config.yaml
n_layer: 20
d_model: 256
n_head: 8
n_kv_head: 8
head_dim: 64
d_mlp: 704
vocab_size: 5461
activation: "geglu"
norm: "layernorm"
norm_place: "pre"
norm_eps: 1e-05
positions: "rope"
rope_base: 57500.0
rope_fraction: 0.5
qk_norm: true
attn_scale: 0.155
bias: "none"
tie_embeddings: "early"
parallel_block: false
extras: ["some layers without attention", "local attention windows", "shifted keys", "gated attention", "exclusive self-attention", "capped logits"]
init: "trunc"
init_std_qkv: 0.0305
init_std_o: 0.00341
init_std_up: 0.0305
init_std_down: 0.00291
optimizer: "muon_variant"
lr: 0.0205
lr_mult_o: 4.0
lr_mult_down: 0.7
beta1: 0.9
lr_head: 0.0103
warmup_steps: 0
schedule: "wsd"
decay_fraction: 0.876
decay_shape: "linear"
final_lr_fraction: 0.0
batch_tokens: 65536
seq_len: 512
doc_mask: true
train_tokens: 386000000
steps: 5890
dataset: "wikipedia_en"
Each number is 200 + 20 x the weight over its row's rms, rounded and kept within 0 to 999. Layers, rows and columns count from 0. The size before them is the row's rms in percent of the matrix's.

# layer 7 MLP up, 704x256, rms 0.248, rows 587-605, columns 128-255
106,211,186,213,230,214,235,226,193,200,224,206,144,201,220,211,210,212,201,217,209,177,216,190,199,184,199,202,160,225,182,235,186,228,217,175,246,191,155,237,201,200,232,207,226,206,184,207,216,177,180,233,179,199,219,210,221,191,169,156,221,237,207,199,206,194,191,180,197,198,213,213,201,207,196,211,213,203,218,217,207,184,204,230,222,229,191,202,177,181,156,225,189,234,181,209,207,223,194,189,211,195,201,197,180,194,189,216,222,184,203,175,197,203,209,188,219,175,187,196,213,214,198,198,202,171,166,204,210
100,201,214,208,226,201,208,180,205,220,196,236,180,197,198,160,237,214,173,184,190,202,218,184,225,203,183,189,209,175,168,201,204,151,168,212,220,183,197,204,223,168,215,209,217,178,181,226,200,236,201,177,183,201,217,163,199,155,243,199,208,177,198,178,193,212,191,213,191,227,174,217,215,228,229,221,211,183,223,201,175,221,227,194,211,187,165,199,181,194,172,167,158,236,194,221,197,192,207,208,223,198,203,186,216,218,198,207,187,224,216,191,221,206,208,190,201,183,173,242,212,234,199,203,233,200,207,226,201
107,209,213,167,174,219,187,178,197,208,209,214,198,178,207,191,190,225,233,195,164,206,186,208,193,190,183,200,203,205,191,207,222,176,179,231,185,238,225,203,216,207,162,180,211,196,217,216,209,212,205,162,213,202,226,199,211,195,243,162,188,204,216,254,208,197,193,183,199,202,165,212,154,212,138,192,180,224,192,213,205,206,206,225,228,213,226,192,203,181,200,216,224,199,208,189,186,199,192,230,159,190,183,182,212,192,189,219,211,215,184,192,181,232,194,210,190,218,148,183,188,191,202,179,141,195,202,221,213
127,223,210,223,219,205,198,199,183,210,213,199,155,170,199,220,187,198,211,194,204,176,179,173,154,197,230,177,168,223,227,179,180,248,208,193,173,234,218,228,177,206,242,153,220,199,206,228,204,184,223,224,215,197,212,216,198,194,192,201,216,199,186,209,201,221,220,222,231,220,226,160,204,201,197,226,181,208,255,226,193,189,225,200,174,229,204,200,196,211,207,195,198,195,215,204,205,211,167,193,198,214,196,241,190,208,200,217,195,181,198,186,194,202,199,203,193,223,201,209,185,222,238,215,215,230,190,193,193
101,181,208,221,181,160,204,198,193,196,183,182,178,216,184,187,181,166,219,224,163,187,192,202,206,208,217,195,151,193,188,218,227,171,212,194,196,206,184,194,234,221,196,209,203,232,198,221,196,179,203,219,184,233,174,223,189,222,220,195,194,188,226,219,156,253,202,210,176,187,186,198,206,233,169,216,206,180,192,192,199,160,175,221,203,178,192,208,193,197,192,162,208,149,190,204,216,193,170,205,201,177,212,206,223,203,181,192,204,187,197,195,168,198,205,219,187,177,178,211,232,187,181,204,209,192,182,256,232
112,202,159,213,205,184,192,198,196,212,160,206,187,223,186,209,192,217,186,226,219,225,209,210,164,185,192,185,201,210,220,208,151,200,191,190,233,233,211,199,172,196,187,220,191,215,171,183,184,185,210,219,190,176,206,226,224,217,204,200,213,196,191,187,183,201,207,190,175,194,172,199,202,197,149,193,190,198,228,213,185,188,185,189,192,227,211,191,206,165,216,196,207,227,191,191,178,219,206,177,246,202,215,264,195,237,166,173,205,184,185,217,203,209,241,219,218,184,181,223,188,210,191,174,214,146,206,191,182
110,190,193,215,178,191,218,214,225,224,226,199,220,205,185,206,200,193,179,161,212,212,170,163,175,210,212,172,225,197,217,224,202,211,209,223,205,190,208,203,213,184,213,179,218,214,202,200,231,219,189,228,168,204,184,166,247,187,245,221,165,178,208,204,200,161,190,191,210,176,192,214,182,198,207,174,195,182,229,190,214,199,204,225,201,192,210,199,166,198,185,192,188,201,208,205,183,189,184,210,196,221,238,182,130,196,187,195,163,209,166,193,186,184,221,206,187,206,193,191,181,212,192,191,238,245,179,178,223
099,216,209,186,213,209,232,186,175,229,188,196,174,200,236,181,214,234,212,225,200,199,201,208,170,213,181,209,198,157,222,186,148,196,217,233,204,211,176,200,248,189,203,175,195,170,195,161,208,208,189,208,201,230,181,207,183,191,221,235,180,183,232,197,183,184,214,191,198,225,225,174,201,215,207,216,206,198,239,174,216,205,203,190,215,210,176,198,226,230,220,185,234,211,187,192,210,239,184,219,210,205,193,200,235,202,228,163,163,236,205,190,188,170,163,185,191,207,183,223,231,203,181,164,192,160,177,208,192
088,163,243,201,208,223,221,194,195,237,203,215,192,222,190,214,188,172,214,161,208,180,193,163,184,207,205,198,220,199,214,186,201,184,197,205,194,217,227,199,197,192,204,192,213,205,205,218,226,213,242,231,210,172,217,182,164,204,194,194,207,172,198,190,189,223,202,165,180,177,206,174,159,207,230,180,238,201,248,188,213,187,172,156,227,207,225,205,202,185,205,235,208,187,197,194,227,239,227,181,177,163,210,217,206,212,171,228,227,166,180,199,190,206,202,175,193,194,203,193,155,192,174,214,195,233,201,190,197
106,167,207,170,189,187,205,231,211,159,188,186,223,252,205,201,216,202,196,181,204,210,235,182,186,198,210,239,232,175,216,217,229,179,196,197,173,179,181,189,191,188,187,210,194,241,202,208,220,177,216,199,219,249,233,196,220,203,205,181,207,176,212,221,204,228,198,192,180,225,192,246,186,192,179,197,195,145,208,205,211,211,238,213,229,184,169,196,184,152,206,209,203,209,203,216,213,206,209,194,222,208,196,201,184,174,219,191,189,171,166,205,202,187,231,227,186,204,185,211,194,171,174,181,187,190,193,231,176
085,186,206,218,167,190,198,204,188,206,179,207,189,219,200,151,219,204,234,224,181,175,242,191,204,186,172,195,214,178,244,169,181,184,176,212,189,225,209,212,230,219,198,203,213,185,199,218,188,210,211,183,150,207,203,199,210,182,165,203,240,167,193,199,180,167,171,205,213,220,233,204,220,200,197,202,206,177,230,202,198,168,207,200,200,239,217,204,193,197,199,185,218,215,174,218,192,186,211,189,212,212,206,214,194,208,211,178,187,177,145,222,210,219,141,171,177,189,187,168,211,196,183,213,187,194,194,230,201
092,204,184,177,199,229,199,205,188,178,204,208,168,188,208,190,224,183,201,227,176,213,190,197,208,226,200,197,175,208,181,218,205,213,198,190,245,174,212,172,208,190,253,194,216,185,202,204,188,203,183,180,187,192,189,191,228,216,206,218,207,186,192,217,177,230,233,222,196,196,193,211,223,212,230,214,175,200,177,190,197,223,232,213,212,196,202,213,215,217,189,199,190,187,223,196,230,224,274,195,181,201,143,186,157,210,188,185,234,191,202,215,186,199,216,210,174,199,242,209,191,200,201,210,217,206,206,213,157
103,248,192,159,200,201,179,193,215,188,197,181,185,194,190,216,252,174,221,219,251,174,196,215,204,207,187,176,197,194,212,237,218,231,207,185,177,243,192,181,171,213,193,201,170,197,214,213,171,204,212,176,179,205,185,192,190,237,179,204,204,185,229,195,207,198,214,200,226,193,199,206,189,180,182,183,215,181,216,201,181,219,175,219,226,155,181,190,220,181,184,165,192,205,198,171,182,190,199,216,207,199,165,251,211,211,191,185,220,214,201,214,178,204,185,220,184,161,211,221,189,195,195,186,183,217,208,221,200
062,213,197,208,228,215,196,184,194,188,227,208,216,196,179,223,246,196,184,206,216,198,196,187,218,184,191,191,212,216,231,207,211,168,193,206,197,225,236,202,204,203,218,205,187,193,167,183,161,162,205,208,202,188,187,205,198,215,215,204,185,199,188,152,210,245,229,231,200,224,204,202,195,187,200,190,173,223,184,217,205,236,208,202,206,214,204,213,210,209,191,239,223,182,209,186,192,241,190,205,181,208,221,177,172,157,203,181,203,213,187,204,198,217,210,188,209,222,200,193,228,192,211,186,177,211,192,270,231
100,176,205,200,223,214,206,203,197,213,201,223,215,226,176,171,221,248,170,180,223,177,200,175,199,206,200,174,139,196,225,186,212,203,229,191,217,193,176,199,183,211,228,205,202,181,157,216,183,219,166,200,217,198,219,172,194,196,231,211,164,187,224,170,230,175,185,212,204,205,215,222,192,206,208,206,229,169,203,207,184,166,229,196,157,193,196,197,230,176,189,193,204,223,212,228,216,201,190,219,178,189,209,177,207,192,167,206,184,222,226,203,259,241,183,207,183,194,251,189,144,188,210,178,208,227,191,234,221
093,212,166,216,219,185,176,215,185,210,186,211,208,163,197,225,196,193,169,182,243,253,202,208,184,190,227,204,222,193,203,238,163,212,210,254,189,198,174,195,193,199,193,196,236,187,185,194,227,177,196,183,200,183,195,201,247,235,157,208,208,174,206,195,203,208,201,219,196,164,215,185,223,189,180,222,183,192,191,199,191,187,191,195,184,216,172,229,233,189,190,196,204,174,235,215,160,195,202,185,187,205,224,223,172,229,195,209,187,207,188,254,213,201,191,205,203,204,175,215,221,184,173,237,194,194,190,202,219
109,206,199,192,204,192,181,242,191,205,189,174,211,212,159,175,179,207,167,206,191,223,196,213,157,192,199,210,179,186,199,198,172,213,184,206,223,160,187,187,235,219,196,150,218,203,188,220,240,208,185,204,206,183,164,224,208,197,215,198,221,213,193,199,154,179,205,174,178,203,216,196,187,194,202,174,217,202,214,221,191,203,188,186,203,255,236,187,191,227,184,236,201,207,221,188,186,195,200,170,228,197,225,190,200,199,201,213,173,224,198,195,173,205,180,216,223,205,230,163,206,188,185,203,212,232,214,187,217
107,219,190,184,233,178,191,187,201,183,236,183,206,206,183,187,233,208,213,193,202,229,192,201,232,184,187,217,200,196,193,216,200,195,189,202,171,212,193,195,186,208,208,190,206,217,222,220,187,209,133,178,189,204,212,207,227,202,204,185,189,192,187,198,170,177,230,223,196,198,189,225,202,220,197,186,217,181,182,220,177,185,170,196,193,201,192,219,191,171,200,203,223,193,208,202,191,181,232,225,176,184,168,242,172,227,205,186,198,181,193,200,207,164,220,225,176,247,192,190,230,226,214,195,192,152,218,183,192
121,176,180,219,201,200,183,174,210,227,211,221,193,184,203,189,210,190,235,196,196,239,159,238,222,225,164,211,185,199,204,149,198,194,221,195,177,179,182,213,213,221,189,171,182,210,213,165,180,231,188,208,176,205,184,182,157,206,208,190,164,194,187,209,179,216,210,177,195,190,162,197,173,172,201,197,212,177,202,224,207,173,209,225,178,199,188,228,185,231,224,173,244,206,191,186,202,195,194,226,218,189,178,202,204,181,217,190,202,196,167,157,172,171,165,174,163,235,200,171,190,193,173,209,208,169,245,195,209
# layer 7 MLP down (transposed), 704x256, rms 0.0612, rows 587-604, columns 128-255
106,214,167,217,195,240,204,209,190,212,200,207,187,183,220,156,227,200,236,188,243,208,221,186,186,174,204,215,204,175,199,194,223,194,224,230,196,189,193,205,198,179,177,197,194,177,194,186,200,225,203,201,228,204,202,186,211,198,196,210,218,176,239,239,177,212,216,165,231,213,173,192,191,235,208,213,197,177,174,166,196,177,166,180,209,234,225,201,184,172,190,233,202,176,237,220,198,199,206,205,218,209,213,220,204,187,154,235,198,192,197,207,171,181,210,194,211,191,217,211,188,217,173,203,188,188,229,205,199
101,177,241,176,209,203,196,210,179,192,174,182,216,210,227,210,198,175,188,201,201,184,207,183,221,203,201,190,176,248,190,229,221,221,165,212,230,196,217,194,187,209,233,196,183,187,222,206,239,194,213,191,155,197,218,199,214,222,217,173,221,201,189,192,214,209,216,219,209,211,172,197,200,246,245,235,202,196,222,238,187,214,151,212,212,189,172,202,202,200,193,167,191,187,242,235,198,182,188,195,232,190,223,183,208,194,198,150,179,157,198,188,220,187,200,196,207,186,206,180,240,189,179,214,202,223,206,218,201
108,189,163,207,200,186,179,205,219,178,179,210,168,194,174,190,214,192,229,164,153,182,208,207,227,181,166,196,214,187,178,227,225,221,197,175,227,206,197,225,192,156,214,196,216,207,193,240,195,225,164,164,239,219,218,209,190,177,226,220,181,188,181,193,202,214,220,226,177,231,199,192,186,191,212,226,206,194,183,215,219,223,186,215,198,177,239,216,249,203,206,169,187,210,168,187,217,200,225,213,217,217,195,200,210,219,179,213,218,193,216,192,179,141,222,186,193,226,170,205,206,223,188,199,225,190,204,205,193
120,203,172,212,208,200,240,196,180,197,174,205,257,203,197,191,202,210,227,208,205,216,201,199,226,196,187,228,195,217,202,212,187,203,189,220,207,215,213,210,219,206,166,200,201,174,208,173,227,193,173,205,223,221,190,192,203,193,217,199,178,227,193,188,177,188,200,179,178,193,153,245,164,209,206,220,210,189,198,184,210,213,195,200,199,211,237,202,226,182,188,190,180,219,180,192,215,229,232,198,212,180,179,136,176,176,193,179,209,151,167,226,237,204,206,204,210,188,214,170,187,210,171,223,218,187,200,168,178
107,188,213,208,192,277,202,220,178,184,186,198,216,201,203,203,177,187,230,193,233,162,212,160,206,178,187,207,234,195,217,188,232,200,206,206,191,222,215,194,223,187,170,209,189,185,199,205,222,236,201,213,230,186,177,173,249,151,214,209,192,198,199,185,221,176,199,215,178,203,193,198,173,199,247,219,195,189,172,188,172,188,201,192,199,224,206,186,179,194,198,198,199,184,220,207,183,183,219,192,225,155,183,202,194,235,186,163,161,173,155,188,206,186,196,174,233,199,194,203,224,216,200,190,202,178,202,208,193
108,213,199,162,203,220,216,194,189,198,206,219,194,210,197,209,151,214,195,232,208,228,214,210,205,188,215,212,218,187,206,212,179,177,197,182,204,217,234,228,223,186,211,224,211,209,201,191,206,218,190,175,187,245,210,213,153,233,226,190,193,191,188,184,216,174,169,192,235,180,203,201,247,206,212,184,161,252,195,176,178,149,168,197,181,172,211,206,217,218,177,194,211,204,194,244,217,191,193,196,212,224,207,214,180,228,170,198,203,166,191,186,209,172,196,180,190,206,193,214,221,189,244,205,230,222,217,203,198
102,186,213,240,232,198,190,175,156,195,236,203,148,230,210,205,188,178,172,221,186,191,199,232,158,207,152,156,223,194,181,228,186,216,221,162,201,195,202,186,196,187,180,181,214,197,206,188,200,231,222,183,197,220,196,183,183,222,232,201,200,199,221,206,208,202,195,158,189,171,249,207,189,187,201,209,203,195,186,208,211,242,225,183,197,200,200,196,187,190,202,193,204,186,177,178,221,213,215,210,214,168,162,174,241,199,207,180,165,182,196,217,187,212,218,191,197,215,222,198,174,202,175,192,179,195,210,202,193
098,203,243,200,181,192,219,218,195,209,209,207,206,205,209,218,214,219,180,198,201,199,235,211,160,205,191,190,191,177,211,206,170,147,235,214,176,244,196,176,202,201,186,174,210,183,199,192,181,207,211,186,183,192,169,198,211,179,198,199,210,202,202,239,197,208,184,163,188,200,176,165,223,238,210,169,183,190,215,211,215,189,230,197,193,202,162,191,215,169,226,229,161,228,203,210,187,195,222,182,224,199,186,169,204,241,236,176,190,237,184,229,172,182,182,196,223,222,218,199,204,212,210,177,197,204,185,193,181
088,180,181,201,178,201,221,184,172,176,197,187,215,214,242,233,183,194,195,174,208,215,205,137,165,183,241,205,217,214,206,198,230,199,177,185,223,200,195,200,189,188,213,215,210,194,196,213,222,205,211,213,185,200,214,207,200,181,177,205,158,197,191,199,199,197,212,217,171,198,206,192,219,193,202,232,189,163,171,192,219,152,213,191,196,197,207,200,253,194,207,184,172,173,168,226,196,212,185,181,222,211,217,195,206,207,197,244,210,191,160,206,195,211,174,228,208,210,205,215,207,231,179,213,193,207,229,210,224
101,167,206,202,210,223,219,205,209,205,192,183,151,206,192,187,190,217,256,207,204,185,201,208,191,169,168,194,203,216,210,225,199,206,192,168,166,183,187,197,189,199,221,168,169,207,146,189,195,263,199,226,189,152,266,206,211,216,245,187,229,215,199,188,222,175,197,208,182,212,181,229,190,202,184,170,208,183,204,189,195,207,204,229,197,170,217,201,203,182,167,209,165,198,194,198,167,201,207,185,198,232,210,202,192,211,206,200,213,192,183,204,241,207,205,202,181,208,214,199,183,192,226,203,234,206,207,179,188
091,183,198,202,205,190,200,225,197,189,192,234,228,224,235,221,182,218,186,194,222,200,172,180,196,175,212,215,184,244,164,211,200,215,192,198,204,237,187,175,235,189,197,211,186,215,210,203,198,255,211,175,194,169,175,200,189,187,200,193,191,156,196,216,213,179,177,197,154,206,215,195,225,209,203,193,176,231,180,201,198,219,205,204,231,212,195,214,153,186,201,176,215,162,181,184,163,195,175,200,190,165,209,197,208,195,176,213,231,179,173,201,206,187,220,203,199,231,202,214,166,206,188,205,217,192,170,205,198
091,209,208,222,211,191,205,211,180,150,223,177,199,171,211,228,194,200,210,230,166,184,203,170,196,197,215,198,204,216,186,175,180,203,183,189,183,203,201,202,186,189,204,214,226,201,202,213,211,210,189,191,192,208,235,182,182,192,214,218,213,205,222,179,141,191,193,199,186,211,194,232,242,220,239,233,204,171,205,195,182,226,222,186,178,245,223,214,194,192,190,177,202,193,235,183,178,220,219,144,162,212,234,177,184,209,224,199,201,217,147,164,161,225,177,220,195,238,222,209,175,200,158,205,219,184,211,202,154
100,201,212,207,211,204,241,230,189,200,222,184,202,214,211,179,234,174,194,192,195,182,200,162,206,189,213,193,219,196,226,190,210,194,210,162,180,256,221,222,207,186,215,214,174,190,197,211,199,184,202,177,193,176,196,200,196,209,176,210,222,192,161,212,183,204,197,199,248,208,163,208,200,199,189,216,213,218,174,186,232,242,173,202,202,177,173,191,236,158,192,215,185,206,210,161,219,184,235,176,201,191,230,193,198,206,182,190,181,146,190,177,198,185,189,209,215,232,221,212,213,213,214,223,209,177,179,181,202
063,159,219,208,154,232,226,214,194,167,167,160,200,183,210,208,187,209,173,195,232,212,209,206,206,188,205,176,194,202,176,186,220,210,239,213,184,155,213,204,214,180,189,183,186,188,204,197,165,216,201,196,181,207,197,224,201,200,220,196,167,225,217,184,219,201,210,204,183,224,251,189,218,220,190,200,209,191,220,191,169,206,200,202,199,187,191,194,189,195,202,194,187,191,215,202,227,160,230,181,210,183,173,229,219,203,205,227,243,223,222,158,198,227,202,195,225,192,224,226,218,177,198,213,179,220,172,223,210
099,212,206,230,181,208,225,159,224,193,174,228,177,197,238,212,203,210,204,206,205,179,192,216,208,179,178,181,196,198,207,180,192,188,201,225,197,201,183,187,211,200,217,192,160,188,205,194,196,179,234,227,167,156,220,248,189,226,185,253,208,226,226,187,208,206,196,171,200,215,197,185,175,219,177,218,191,204,190,205,184,230,192,206,187,237,217,183,137,199,178,151,168,146,185,191,209,184,200,220,153,228,235,185,213,218,179,199,214,183,202,210,178,194,200,211,184,206,185,193,194,200,168,208,210,203,220,209,175
094,222,205,184,199,206,178,221,192,171,202,194,183,207,172,201,210,215,198,168,221,201,211,222,194,218,245,163,216,190,240,213,192,231,226,200,176,226,164,196,240,202,205,202,159,182,194,203,209,187,231,173,188,213,169,204,185,217,182,178,195,211,199,201,193,156,214,190,211,207,201,189,216,180,209,211,199,180,173,210,197,219,222,235,176,192,206,186,220,213,203,197,199,204,214,205,219,228,192,177,196,222,194,205,233,221,207,166,212,184,207,180,219,184,229,232,197,190,181,177,192,203,203,214,209,182,194,184,198
110,206,193,230,183,155,185,185,178,214,228,191,228,183,188,181,191,203,191,186,213,155,205,206,214,205,188,207,215,210,211,206,184,196,195,232,170,199,169,176,242,243,220,199,209,199,201,184,215,215,168,208,212,219,175,213,227,168,243,172,192,213,196,196,156,219,201,190,186,222,243,204,209,175,177,195,221,184,213,175,210,181,201,183,191,208,200,160,192,164,219,170,197,199,194,203,191,225,139,192,169,207,198,214,214,193,189,213,179,221,175,197,172,186,209,199,200,193,212,181,211,211,199,203,239,220,203,210,212
108,166,196,219,187,183,219,184,217,181,223,218,176,186,181,252,221,234,182,207,190,219,215,190,183,243,205,225,229,201,200,214,192,182,195,237,217,191,206,211,242,201,158,201,214,216,219,206,213,180,199,215,204,202,193,186,185,231,206,230,202,205,199,205,207,200,200,156,228,190,181,220,211,192,177,170,201,213,198,186,214,204,198,175,213,206,176,157,175,135,172,197,187,187,207,231,202,191,214,189,182,210,189,219,182,211,197,168,205,234,213,209,215,202,244,193,225,178,204,213,212,180,204,195,186,228,185,153,200
# layer 7 MLP gate, 704x256, rms 0.231, rows 588-605, columns 128-255
099,246,196,195,170,195,184,227,215,158,195,212,204,215,201,239,191,181,214,212,209,183,231,183,194,199,159,182,204,199,213,181,205,222,207,218,215,187,207,189,188,204,173,250,212,201,157,187,197,175,229,169,223,197,203,217,222,216,185,202,166,171,237,254,223,187,194,201,194,205,215,204,209,161,198,171,206,225,211,182,215,196,197,203,179,203,199,225,195,214,208,210,213,199,188,218,190,201,210,186,177,171,244,183,211,206,160,173,203,209,184,198,208,218,195,170,171,198,197,233,181,169,188,166,159,192,191,216,190
103,241,184,227,226,216,201,148,191,211,160,187,177,157,173,196,219,212,204,162,209,221,219,203,206,187,184,217,206,173,210,197,228,196,177,206,216,210,215,177,246,190,191,196,195,190,227,224,195,187,197,199,198,239,202,176,183,214,183,203,208,216,217,240,223,219,214,191,197,197,196,200,180,223,197,204,182,194,217,174,197,226,206,225,179,221,193,170,205,205,170,221,227,209,190,210,177,214,221,208,199,189,206,192,181,209,208,166,208,185,180,185,190,193,201,246,224,244,182,218,222,198,225,188,178,203,181,182,247
110,220,170,234,188,193,199,228,189,206,202,224,203,198,186,202,194,184,249,222,210,206,214,169,192,242,212,195,181,209,168,211,176,246,200,193,177,221,207,214,191,216,193,139,216,208,197,210,193,154,227,216,210,239,195,210,157,208,214,207,185,192,188,215,185,249,168,190,194,171,179,204,195,180,196,194,221,172,234,213,186,218,232,180,209,191,230,187,228,203,172,190,197,204,178,205,233,189,228,217,225,182,198,211,180,191,191,213,205,175,202,221,205,210,185,195,187,172,222,211,174,186,199,212,239,218,191,187,143
101,193,199,170,173,200,165,193,162,174,185,191,202,201,230,183,183,180,205,188,203,209,216,198,182,182,215,211,211,191,216,216,234,181,177,182,193,186,173,183,204,166,205,198,193,221,240,211,198,204,242,210,207,214,171,206,215,189,222,188,184,202,209,235,180,202,226,198,186,193,186,209,191,216,227,214,211,221,200,196,174,181,222,191,190,176,229,193,174,199,231,180,210,218,228,195,214,182,187,198,202,179,191,203,209,192,175,180,215,216,238,186,174,213,214,159,203,228,184,208,212,207,165,182,164,220,226,203,247
116,187,172,215,234,216,169,185,200,152,180,194,184,222,210,218,186,238,222,203,217,209,236,188,248,210,197,193,177,217,211,201,172,196,172,203,192,171,180,197,202,179,163,196,203,215,193,218,221,211,200,208,228,200,199,200,203,248,216,201,166,183,164,210,230,217,210,205,220,177,221,216,190,206,204,242,187,189,230,198,212,206,202,222,216,224,217,185,207,207,203,195,208,207,183,160,210,193,178,182,166,256,231,219,179,205,209,220,160,180,197,202,174,223,206,189,205,216,210,223,213,197,209,180,209,190,215,203,231
105,191,218,201,204,199,191,166,180,173,190,205,197,236,192,185,200,182,220,205,222,184,180,217,218,196,160,232,177,184,223,199,206,194,197,153,204,188,174,202,191,220,196,209,194,217,177,197,213,193,210,203,200,188,206,183,200,207,212,200,207,183,229,222,228,214,183,210,177,222,216,195,190,199,200,184,203,205,230,204,195,210,161,247,209,224,220,195,214,205,251,195,178,204,235,181,184,163,210,177,188,219,219,178,219,209,188,215,206,234,215,204,190,201,185,235,216,178,195,177,166,195,218,194,202,206,223,222,157
104,207,214,217,211,202,194,189,208,198,230,200,187,210,194,208,185,203,167,195,207,187,232,164,189,201,207,225,187,201,213,201,182,200,191,199,196,181,238,189,229,241,188,188,217,223,228,216,205,206,186,197,210,223,212,252,216,227,229,196,201,187,204,197,211,189,171,208,161,213,167,196,221,173,202,206,197,202,200,192,205,187,207,190,170,184,200,192,163,230,214,163,202,179,196,195,210,207,200,182,219,191,201,224,208,234,205,210,196,209,218,157,231,176,212,205,214,213,164,193,197,206,186,254,197,200,200,200,216
084,209,227,180,202,208,187,228,194,172,195,206,198,196,168,223,182,192,212,209,226,199,169,217,223,196,210,204,216,202,189,173,161,201,229,160,195,180,226,183,221,176,241,230,219,192,212,195,193,194,207,203,214,196,194,181,195,201,212,215,174,175,173,171,192,217,155,153,215,241,217,187,191,207,181,216,199,187,213,202,203,187,193,189,161,185,204,217,182,188,197,202,159,180,180,187,232,209,200,195,244,224,199,202,182,193,198,253,222,214,194,166,244,198,210,232,184,183,215,166,222,178,197,190,229,198,213,236,177
101,178,164,221,208,196,192,190,219,205,196,192,213,209,193,208,208,207,225,179,208,166,221,210,192,205,212,202,196,153,201,189,191,165,183,204,200,210,194,185,231,200,196,206,196,209,185,172,195,222,198,212,188,207,197,209,203,247,226,239,216,177,198,231,208,196,221,226,222,187,224,204,191,206,186,222,230,222,192,239,217,183,216,214,182,186,204,236,192,210,173,209,199,208,180,156,192,211,177,222,202,205,220,166,199,215,174,167,195,215,167,208,199,187,186,191,150,220,203,231,209,208,183,210,210,160,187,217,194
090,202,215,223,177,230,207,184,240,207,201,213,243,219,172,185,198,216,162,222,206,208,213,203,192,244,167,221,223,190,229,209,184,195,191,194,211,192,220,204,206,200,234,217,181,207,218,215,207,170,182,209,173,217,178,203,196,187,231,180,219,201,231,183,209,176,207,200,187,178,254,230,181,169,226,173,222,167,211,222,200,195,182,197,202,192,213,183,228,241,215,216,195,221,199,218,218,208,211,209,220,196,207,205,206,216,191,168,216,198,178,209,184,190,190,195,142,179,199,239,216,207,189,213,190,169,158,196,217
090,179,215,190,217,211,227,193,188,222,174,192,179,141,208,193,195,216,220,210,180,192,210,184,188,173,177,220,215,253,209,199,193,219,207,221,227,210,231,203,198,213,248,221,188,201,204,208,189,213,229,210,208,188,189,166,193,172,187,185,192,180,169,210,215,215,198,191,191,199,195,214,241,209,213,213,187,198,181,225,240,200,200,215,200,211,184,201,177,227,190,217,178,211,206,216,203,188,218,222,200,159,193,200,228,221,193,173,221,194,175,194,160,226,218,222,197,186,213,229,199,153,186,164,221,189,193,197,171
100,176,190,206,187,213,196,192,184,175,258,181,195,213,207,211,209,232,223,219,159,215,223,223,224,234,195,193,222,204,189,204,196,231,231,210,198,174,205,213,200,202,164,222,196,227,230,204,181,192,200,213,201,208,191,226,238,182,192,192,201,184,188,200,191,182,210,214,215,202,187,193,178,177,169,189,214,182,192,219,200,233,224,229,205,224,197,217,220,207,184,188,187,203,146,178,212,211,213,195,200,182,178,201,193,193,212,146,186,203,172,208,194,183,211,196,202,193,218,186,222,241,171,255,215,210,192,208,196
059,209,193,155,205,178,160,205,170,201,208,201,187,213,206,214,174,172,211,191,207,204,190,193,216,222,188,195,224,182,179,195,198,225,187,187,202,186,184,201,186,213,181,235,196,196,187,191,206,212,220,226,214,211,223,191,182,163,183,204,166,176,213,211,251,188,189,209,207,173,203,228,196,221,214,187,176,221,209,185,202,182,184,218,212,184,190,196,195,232,241,205,201,208,229,180,224,189,208,215,198,199,184,194,229,194,193,195,199,225,210,186,216,201,200,212,226,193,194,227,198,192,184,167,192,214,204,160,192
098,185,205,176,228,250,209,188,198,212,179,193,183,213,214,168,239,201,187,219,205,236,216,189,185,236,185,178,213,211,162,180,205,189,202,181,165,195,199,210,202,192,182,194,191,223,201,199,235,201,220,215,178,229,197,219,220,187,225,162,191,192,230,208,215,215,221,193,189,210,208,200,209,193,199,179,200,162,167,201,206,218,203,182,191,191,191,241,173,213,214,229,202,205,201,179,199,200,178,200,225,196,179,159,210,192,216,220,188,178,210,201,205,223,209,187,220,210,189,201,178,213,203,207,188,197,235,145,229
098,196,220,242,222,188,165,159,178,210,246,190,183,233,185,194,213,220,223,249,218,231,195,206,184,204,183,215,207,172,195,190,228,202,247,213,227,191,203,222,205,206,207,202,189,188,204,194,225,160,213,202,203,249,165,236,216,197,163,165,188,190,212,204,185,162,204,186,210,226,237,184,217,193,192,175,181,185,201,199,222,184,176,152,226,185,185,202,136,187,201,206,193,180,214,230,211,186,225,192,217,151,201,220,193,214,181,164,169,237,207,216,191,196,185,223,214,222,196,213,222,203,229,203,222,196,210,206,199
113,212,192,224,195,186,189,217,179,243,178,217,201,197,206,188,236,205,188,238,199,212,201,192,184,178,200,185,215,197,216,204,152,216,202,233,201,219,164,214,256,206,214,194,219,207,243,189,162,172,196,179,182,194,170,223,200,189,208,191,199,183,214,225,212,194,231,206,189,230,184,235,193,183,182,185,193,183,211,210,199,232,181,134,213,178,184,220,233,203,178,197,164,215,230,197,218,209,201,180,176,204,215,215,220,171,214,222,214,199,196,192,193,240,197,204,245,202,233,213,180,166,165,176,195,185,208,228,219
105,191,184,198,169,236,219,197,163,232,195,167,206,200,219,198,194,202,233,206,207,158,215,209,223,210,207,202,238,210,180,182,208,198,194,153,194,240,195,189,204,169,194,210,185,163,215,200,170,208,228,194,191,194,191,183,221,214,219,205,194,235,222,202,221,200,172,191,200,195,183,168,196,210,201,212,180,210,201,215,193,178,213,162,230,180,211,204,237,205,193,210,209,214,172,219,173,176,194,191,194,211,198,198,226,170,166,223,182,206,195,211,216,232,202,184,181,198,188,179,203,219,183,220,196,197,209,224,211
106,206,199,189,182,182,172,206,194,196,205,185,198,180,222,214,182,185,224,174,174,198,171,237,205,209,174,207,178,198,202,157,175,198,202,192,191,184,195,152,212,189,191,206,175,224,205,205,207,193,221,200,211,178,166,181,179,227,221,206,201,171,163,209,198,196,197,209,194,201,227,186,179,225,188,228,236,199,217,234,168,229,187,199,238,218,175,213,158,231,228,221,243,194,213,196,212,199,186,244,199,233,193,212,253,161,226,181,205,177,233,196,210,196,175,228,210,212,184,204,177,180,199,182,191,198,236,168,204